config = dict(
    num_hidden_layers=8,
    hidden_size=96,
    num_attention_heads=3,
    num_key_value_heads=1,
    head_dim=32,
    intermediate_size=256,
    vocab_size=4096,
    hidden_act='swiglu',
    norm='rmsnorm',
    norm_place='pre',
    norm_eps=1e-06,
    positions='rope',
    rope_theta=10000.0,
    rope_fraction=1.0,
    qk_norm=True,
    attn_scale=0.23,
    bias='none',
    tie_word_embeddings=False,
    parallel_block=False,
    init='trunc',
    init_std_qkv=0.051,
    init_std_o=0.0,
    init_std_up=0.051,
    init_std_down=0.0,
    optimizer='muon_variant',
    learning_rate=0.012,
    lr_mult_o=1.5,
    lr_mult_down=1.5,
    beta1=0.95,
    lr_head=0.00654,
    warmup_steps=0,
    schedule='wsd',
    decay_fraction=0.349,
    decay_shape='linear',
    final_lr_fraction=0.0,
    batch_tokens=8192,
    max_seq_len=512,
    doc_mask=True,
    train_tokens=109500000,
    max_steps=13367,
    dataset='wikipedia_en',
)
Each number is 50 + 10 x the weight over its row's rms, rounded and kept within 0 to 99. Layers, rows and columns count from 0. The size before them is the row's rms in percent of the matrix's.

# down: layer 4 MLP down (transposed), 256x96, rms 0.418, rows 243-253, columns 0-95
# gate: layer 4 MLP gate, 256x96, rms 0.485, rows 244-254, columns 0-95
# up: layer 4 MLP up, 256x96, rms 0.48, rows 244-254, columns 0-95
down243 101:46 47 62 53 37 57 59 49 49 46 46 51 55 48 47 46 63 45 39 43 60 42 42 53 61 65 68 35 56 43 47 38 50 58 50 64 25 47 53 38 58 75 54 45 47 42 55 59 45 51 64 40 58 55 54 78 49 53 60 41 52 39 56 48 69 60 38 40 36 47 40 58 62 45 47 55 33 47 34 49 57 45 44 38 46 29 44 52 64 60 52 66 41 32 39 56
gate244 107:56 33 48 39 39 58 57 37 47 59 52 54 50 53 65 64 32 45 45 51 44 37 35 80 66 47 58 48 71 36 50 50 44 70 46 39 60 54 47 38 43 55 43 49 41 43 64 40 55 45 45 55 52 58 45 58 58 52 42 52 59 66 46 54 72 59 45 51 66 71 57 36 51 56 66 65 45 35 55 37 49 53 37 59 49 45 54 55 57 60 35 52 50 41 48 56
up244 102:49 43 45 50 45 28 33 57 51 45 56 59 44 49 39 52 39 63 50 49 49 55 62 40 68 40 58 37 61 39 61 53 44 63 51 58 36 65 60 40 43 60 53 55 32 55 40 36 56 45 38 63 55 44 48 60 41 63 58 52 49 42 52 44 52 55 35 42 67 46 61 49 44 74 42 57 50 38 50 27 52 44 38 61 51 61 57 48 33 55 58 71 57 47 29 60
down244 099:46 47 67 56 51 26 47 45 37 57 46 50 42 44 64 57 34 45 59 55 38 39 50 73 63 41 59 55 38 34 53 72 47 49 44 46 55 51 61 52 37 54 59 45 57 39 55 47 63 60 51 52 48 65 51 46 60 57 45 51 58 52 44 55 36 38 64 48 49 52 48 52 61 54 43 62 43 49 58 39 37 52 32 34 35 29 64 75 54 65 62 56 64 54 62 56
gate245 088:69 46 47 61 61 40 43 49 46 43 56 56 53 60 57 61 41 54 60 51 44 47 44 50 51 51 68 36 48 51 24 58 49 68 52 71 54 57 65 47 59 60 48 58 43 48 41 76 39 59 57 48 32 66 40 51 45 65 53 45 50 70 61 58 49 41 64 52 61 46 45 44 65 49 53 66 35 40 59 41 40 61 52 48 50 50 44 48 33 32 53 65 32 52 47 46
up245 096:49 51 50 55 64 45 56 47 53 66 41 39 30 66 43 45 48 45 50 58 40 64 44 45 51 51 58 34 51 47 29 52 51 69 44 41 45 50 43 62 66 75 23 69 53 62 53 54 40 41 51 52 40 64 66 51 38 59 50 67 71 34 55 44 59 49 54 44 40 55 50 44 47 33 45 56 38 58 37 54 61 49 52 46 57 48 43 44 63 53 45 68 51 61 51 57
down245 100:56 63 37 50 50 52 38 43 53 51 67 61 53 56 37 61 50 49 45 63 45 49 38 47 54 56 70 42 54 66 34 46 46 63 54 46 34 40 34 44 49 69 50 61 42 60 49 65 43 52 45 50 61 68 46 55 68 51 49 62 54 40 52 59 62 32 31 42 54 55 63 60 62 42 56 48 42 41 47 69 60 50 44 18 58 68 54 58 47 48 64 56 50 51 54 49
gate246 105:29 57 42 50 47 54 58 60 53 45 56 30 47 48 51 39 53 37 61 45 62 43 57 42 61 68 62 41 39 39 34 54 48 45 61 61 60 50 39 51 51 38 50 63 51 37 33 46 52 47 45 38 44 37 41 25 58 58 62 45 44 45 40 64 53 50 28 60 70 66 58 62 41 50 48 66 48 56 38 48 62 33 56 56 42 58 55 38 48 46 43 33 38 53 54 42
up246 100:75 40 54 57 53 46 50 48 35 55 37 56 50 50 53 66 62 45 41 46 45 46 55 52 37 60 30 29 39 59 53 51 31 65 53 55 45 47 44 75 38 56 45 50 57 53 54 62 60 68 37 53 49 51 52 43 50 61 51 43 33 40 58 59 19 41 51 51 62 53 47 74 45 41 51 37 43 42 48 58 54 45 43 55 57 67 52 52 41 49 32 51 57 51 59 57
down246 103:56 46 48 62 49 42 53 39 48 50 57 62 59 54 41 41 34 59 40 59 48 63 37 51 47 43 49 49 68 53 56 51 69 57 37 52 35 33 54 48 48 39 21 40 47 58 53 34 62 49 32 54 37 69 45 50 60 59 42 62 47 44 32 65 58 50 58 43 65 77 36 49 55 42 57 48 45 54 40 43 56 55 49 32 52 44 44 40 63 43 55 62 67 44 47 53
gate247 108:55 46 59 56 35 62 38 47 52 39 72 58 42 58 66 53 63 33 67 41 50 56 61 49 55 39 73 64 46 50 54 63 38 45 60 52 55 34 60 56 54 41 64 57 66 60 67 57 69 59 35 48 35 48 49 73 59 59 59 39 49 54 29 60 46 34 51 52 53 49 58 52 58 46 52 41 37 35 42 49 58 45 34 54 44 48 56 45 49 48 53 42 50 38 48 43
up247 099:52 53 47 53 49 48 42 47 27 51 50 59 66 46 64 60 37 50 61 51 57 59 54 57 39 61 37 50 45 54 49 53 58 46 69 54 44 29 54 55 61 67 55 72 62 57 47 44 44 71 47 71 47 27 51 41 34 44 58 40 42 52 44 46 50 29 45 50 29 46 61 44 47 46 46 62 43 43 56 47 57 55 35 58 50 54 41 63 56 49 73 48 44 54 57 69
down247 100:40 47 64 61 56 42 44 50 43 58 80 50 44 42 33 54 62 48 55 42 39 44 39 55 64 22 60 46 36 40 54 58 56 44 55 35 52 22 46 48 39 57 39 41 36 64 53 49 42 50 41 42 34 45 51 56 50 46 50 49 62 41 39 63 39 43 52 47 49 60 46 52 48 22 47 50 45 53 34 52 55 60 44 45 38 39 38 51 68 48 47 40 60 55 52 40
gate248 114:59 56 55 37 37 32 55 63 60 45 47 49 28 59 53 51 56 43 53 42 56 46 51 49 43 36 76 50 45 45 34 42 62 55 39 53 57 26 48 48 49 60 58 51 66 55 58 62 38 46 43 46 59 51 33 36 54 58 43 56 45 52 48 46 23 66 54 50 59 43 54 42 53 65 56 45 53 59 54 52 41 33 33 61 53 33 53 53 31 46 54 53 66 38 63 45
up248 105:40 42 59 43 79 39 45 38 76 64 48 43 58 53 53 46 61 41 45 39 39 35 51 49 40 43 57 62 49 58 43 60 51 72 49 25 48 38 54 61 41 54 44 49 39 43 42 46 48 50 47 58 75 53 57 64 50 52 47 43 57 40 71 51 45 48 61 38 49 40 51 46 50 50 51 48 50 44 54 67 53 75 64 55 40 43 59 38 48 61 44 61 56 37 50 41
down248 106:47 65 36 38 61 56 48 47 49 55 59 54 53 59 53 53 55 49 44 41 46 49 68 33 44 55 41 54 49 52 48 41 65 69 57 44 58 55 38 76 49 53 50 47 47 48 52 66 47 68 35 62 54 41 57 59 49 53 30 71 57 37 58 45 55 63 44 46 48 30 33 43 44 46 36 58 36 44 35 67 57 54 72 39 44 44 58 61 57 51 49 63 45 69 54 62
gate249 121:51 41 56 58 41 47 33 49 50 39 34 48 43 38 44 36 47 47 48 64 62 45 39 58 47 36 54 44 44 43 49 51 32 53 54 51 54 42 40 66 55 72 45 55 59 58 36 55 46 55 31 40 37 40 30 57 58 71 38 43 56 55 60 64 48 59 46 54 52 48 48 55 47 47 52 52 45 47 25 48 48 30 56 41 29 51 59 26 35 51 50 41 70 51 43 59
up249 098:41 57 39 42 70 46 48 66 67 49 41 52 51 43 43 50 53 48 57 29 44 61 64 61 45 63 51 70 61 61 53 46 37 55 49 43 56 46 51 38 52 46 46 65 28 68 44 34 60 44 63 52 50 49 47 52 44 49 49 42 48 55 40 49 62 45 76 41 51 41 42 34 58 52 44 70 63 32 51 53 57 48 51 41 54 59 48 38 54 77 62 39 56 47 57 57
down249 105:49 54 53 58 27 66 61 38 49 54 54 37 51 45 52 47 56 58 59 35 60 42 54 40 70 36 35 43 35 53 57 44 57 51 51 65 61 39 54 37 37 57 58 55 53 47 46 45 48 52 53 52 43 70 43 42 44 56 50 68 64 65 57 39 57 58 35 57 30 41 35 56 42 70 57 51 71 35 63 55 53 48 45 42 65 56 38 60 52 51 49 43 40 37 67 53
gate250 113:39 44 59 45 51 51 56 51 62 60 50 61 51 52 66 35 64 53 39 51 62 42 38 66 45 60 53 39 49 46 50 40 52 64 46 65 54 47 51 59 53 53 38 44 32 39 28 60 54 47 44 42 53 58 51 49 66 39 55 57 59 45 49 48 66 33 51 39 53 63 61 47 40 43 24 39 46 40 57 35 53 50 76 43 58 47 61 30 45 56 38 32 52 43 53 66
up250 106:40 53 57 46 46 52 50 50 62 46 51 41 66 55 58 23 72 34 58 48 48 43 56 54 56 56 61 48 48 47 38 77 61 17 54 53 29 71 48 46 49 43 58 53 45 57 62 42 49 48 49 77 48 49 60 53 42 49 44 53 65 54 57 42 48 39 41 28 53 51 43 41 52 60 53 53 47 47 52 55 47 44 59 58 56 38 55 53 38 32 53 38 55 46 56 52
down250 108:37 38 64 49 48 32 48 59 63 62 53 38 43 32 46 38 53 52 51 37 55 35 59 56 56 50 49 48 47 48 55 60 53 43 55 47 31 58 46 62 40 49 39 71 57 47 39 49 64 43 41 61 71 51 53 46 52 48 53 36 58 51 44 69 40 55 59 50 39 47 52 41 50 55 39 74 40 47 28 33 54 42 49 35 44 57 56 64 42 57 33 28 55 54 45 66
gate251 114:56 37 53 29 49 39 49 63 46 49 48 36 40 62 49 46 40 74 59 47 38 51 54 42 68 54 64 56 68 44 47 45 62 52 65 52 52 52 44 49 54 47 45 39 65 64 41 62 41 52 40 41 62 33 34 67 55 66 65 46 40 60 42 49 37 48 49 57 57 61 52 50 48 33 37 63 40 41 63 35 51 48 63 67 40 53 46 46 59 62 51 59 55 57 48 70
up251 102:40 43 56 31 56 61 42 49 62 56 58 57 44 66 54 53 58 47 42 33 33 27 51 61 47 49 54 43 65 50 50 65 57 48 56 45 66 41 28 65 49 58 48 55 57 41 51 55 61 48 35 66 48 48 57 50 53 46 54 37 42 57 51 40 78 50 72 58 68 27 52 35 64 51 46 49 60 55 32 58 43 50 56 62 50 50 55 57 50 51 65 44 43 52 49 61
down251 109:73 37 59 50 59 43 54 61 43 59 61 57 53 58 51 63 50 50 54 48 49 46 54 37 63 68 44 45 65 56 38 55 60 56 65 36 47 54 35 54 34 44 50 34 64 65 60 50 47 49 53 49 59 45 46 49 42 38 70 33 41 48 60 44 51 53 56 56 46 54 57 47 33 37 45 69 54 36 48 36 55 59 28 62 54 58 20 50 50 62 59 40 48 47 46 60
gate252 094:50 43 34 54 58 69 30 24 63 48 53 44 50 65 61 41 59 47 55 55 36 47 66 62 43 46 34 65 42 55 49 51 50 47 62 42 52 34 52 49 46 64 54 49 51 58 47 42 64 40 50 37 43 60 46 42 63 69 49 59 49 50 61 63 40 71 57 47 63 55 60 51 46 23 60 47 32 42 42 48 58 54 54 58 52 42 54 46 70 55 54 35 56 47 66 50
up252 091:56 31 33 52 59 37 59 52 41 62 68 42 46 34 41 40 47 58 47 71 48 50 38 51 47 53 31 53 44 49 46 58 54 51 52 43 39 34 55 48 52 39 30 65 52 65 42 47 37 42 57 39 48 76 44 80 47 57 60 50 56 66 45 67 65 46 49 63 61 50 42 44 60 46 54 49 66 50 72 52 56 55 53 52 48 47 50 39 61 59 59 48 46 44 51 51
down252 090:59 42 75 37 63 46 49 52 43 63 39 57 48 49 59 56 57 36 63 52 36 35 42 57 33 37 40 41 48 40 57 70 61 29 74 47 49 42 53 54 34 62 36 58 51 47 68 49 48 39 49 62 39 56 56 37 64 37 44 41 43 44 51 53 46 35 44 55 66 54 53 45 46 43 52 54 45 56 51 47 51 63 40 43 46 43 32 53 54 47 49 38 44 50 67 70
gate253 100:52 45 62 41 38 60 46 41 44 50 50 49 56 56 58 49 44 31 51 52 37 32 50 43 48 48 54 52 69 27 43 62 42 36 54 46 69 57 59 50 44 59 53 43 57 76 50 55 45 38 65 56 51 42 46 73 45 47 40 38 58 48 49 19 32 69 54 42 58 64 51 55 52 47 58 39 42 49 56 73 65 49 53 48 46 44 61 53 66 50 45 52 47 44 59 46
up253 102:50 49 48 55 55 51 46 48 57 59 69 61 56 45 62 62 44 68 47 36 49 69 49 52 32 56 42 39 50 53 50 56 64 39 48 45 38 33 58 37 48 40 42 57 57 58 67 25 35 44 41 52 25 75 40 43 45 48 48 50 60 46 55 45 52 52 65 43 65 48 62 38 47 68 49 46 46 70 55 37 44 52 64 36 43 46 58 62 38 45 53 56 45 54 38 44
down253 104:51 53 47 56 54 33 52 58 47 59 45 42 54 36 56 39 43 59 52 52 50 46 72 57 68 52 32 44 60 48 67 62 62 55 57 35 49 52 55 56 48 57 26 59 51 37 55 53 38 42 51 50 36 64 56 58 50 40 65 31 54 69 66 51 63 43 56 45 51 32 52 64 67 57 47 45 54 40 51 41 45 55 33 38 60 41 41 49 58 58 69 46 58 30 41 55
gate254 103:35 52 41 48 50 33 60 43 63 69 39 35 67 49 39 63 42 52 45 57 51 45 50 65 63 50 55 39 57 42 44 59 56 43 53 55 53 48 47 41 70 57 54 65 58 69 47 61 50 32 52 53 54 60 53 64 58 52 51 40 51 65 47 35 63 43 54 40 29 64 32 61 20 51 44 46 40 45 53 44 65 42 35 53 63 47 44 51 54 56 46 51 56 45 33 55
up254 104:45 57 35 40 50 57 47 44 54 61 42 52 48 60 37 55 68 49 51 44 70 49 56 50 59 38 52 45 45 50 61 39 32 54 51 50 54 67 24 39 54 59 68 51 42 57 51 59 54 48 63 56 65 23 51 54 35 67 51 47 33 47 47 54 46 55 49 56 36 50 45 57 47 39 30 62 52 59 54 44 38 33 40 51 45 54 63 56 58 38 38 49 76 44 52 60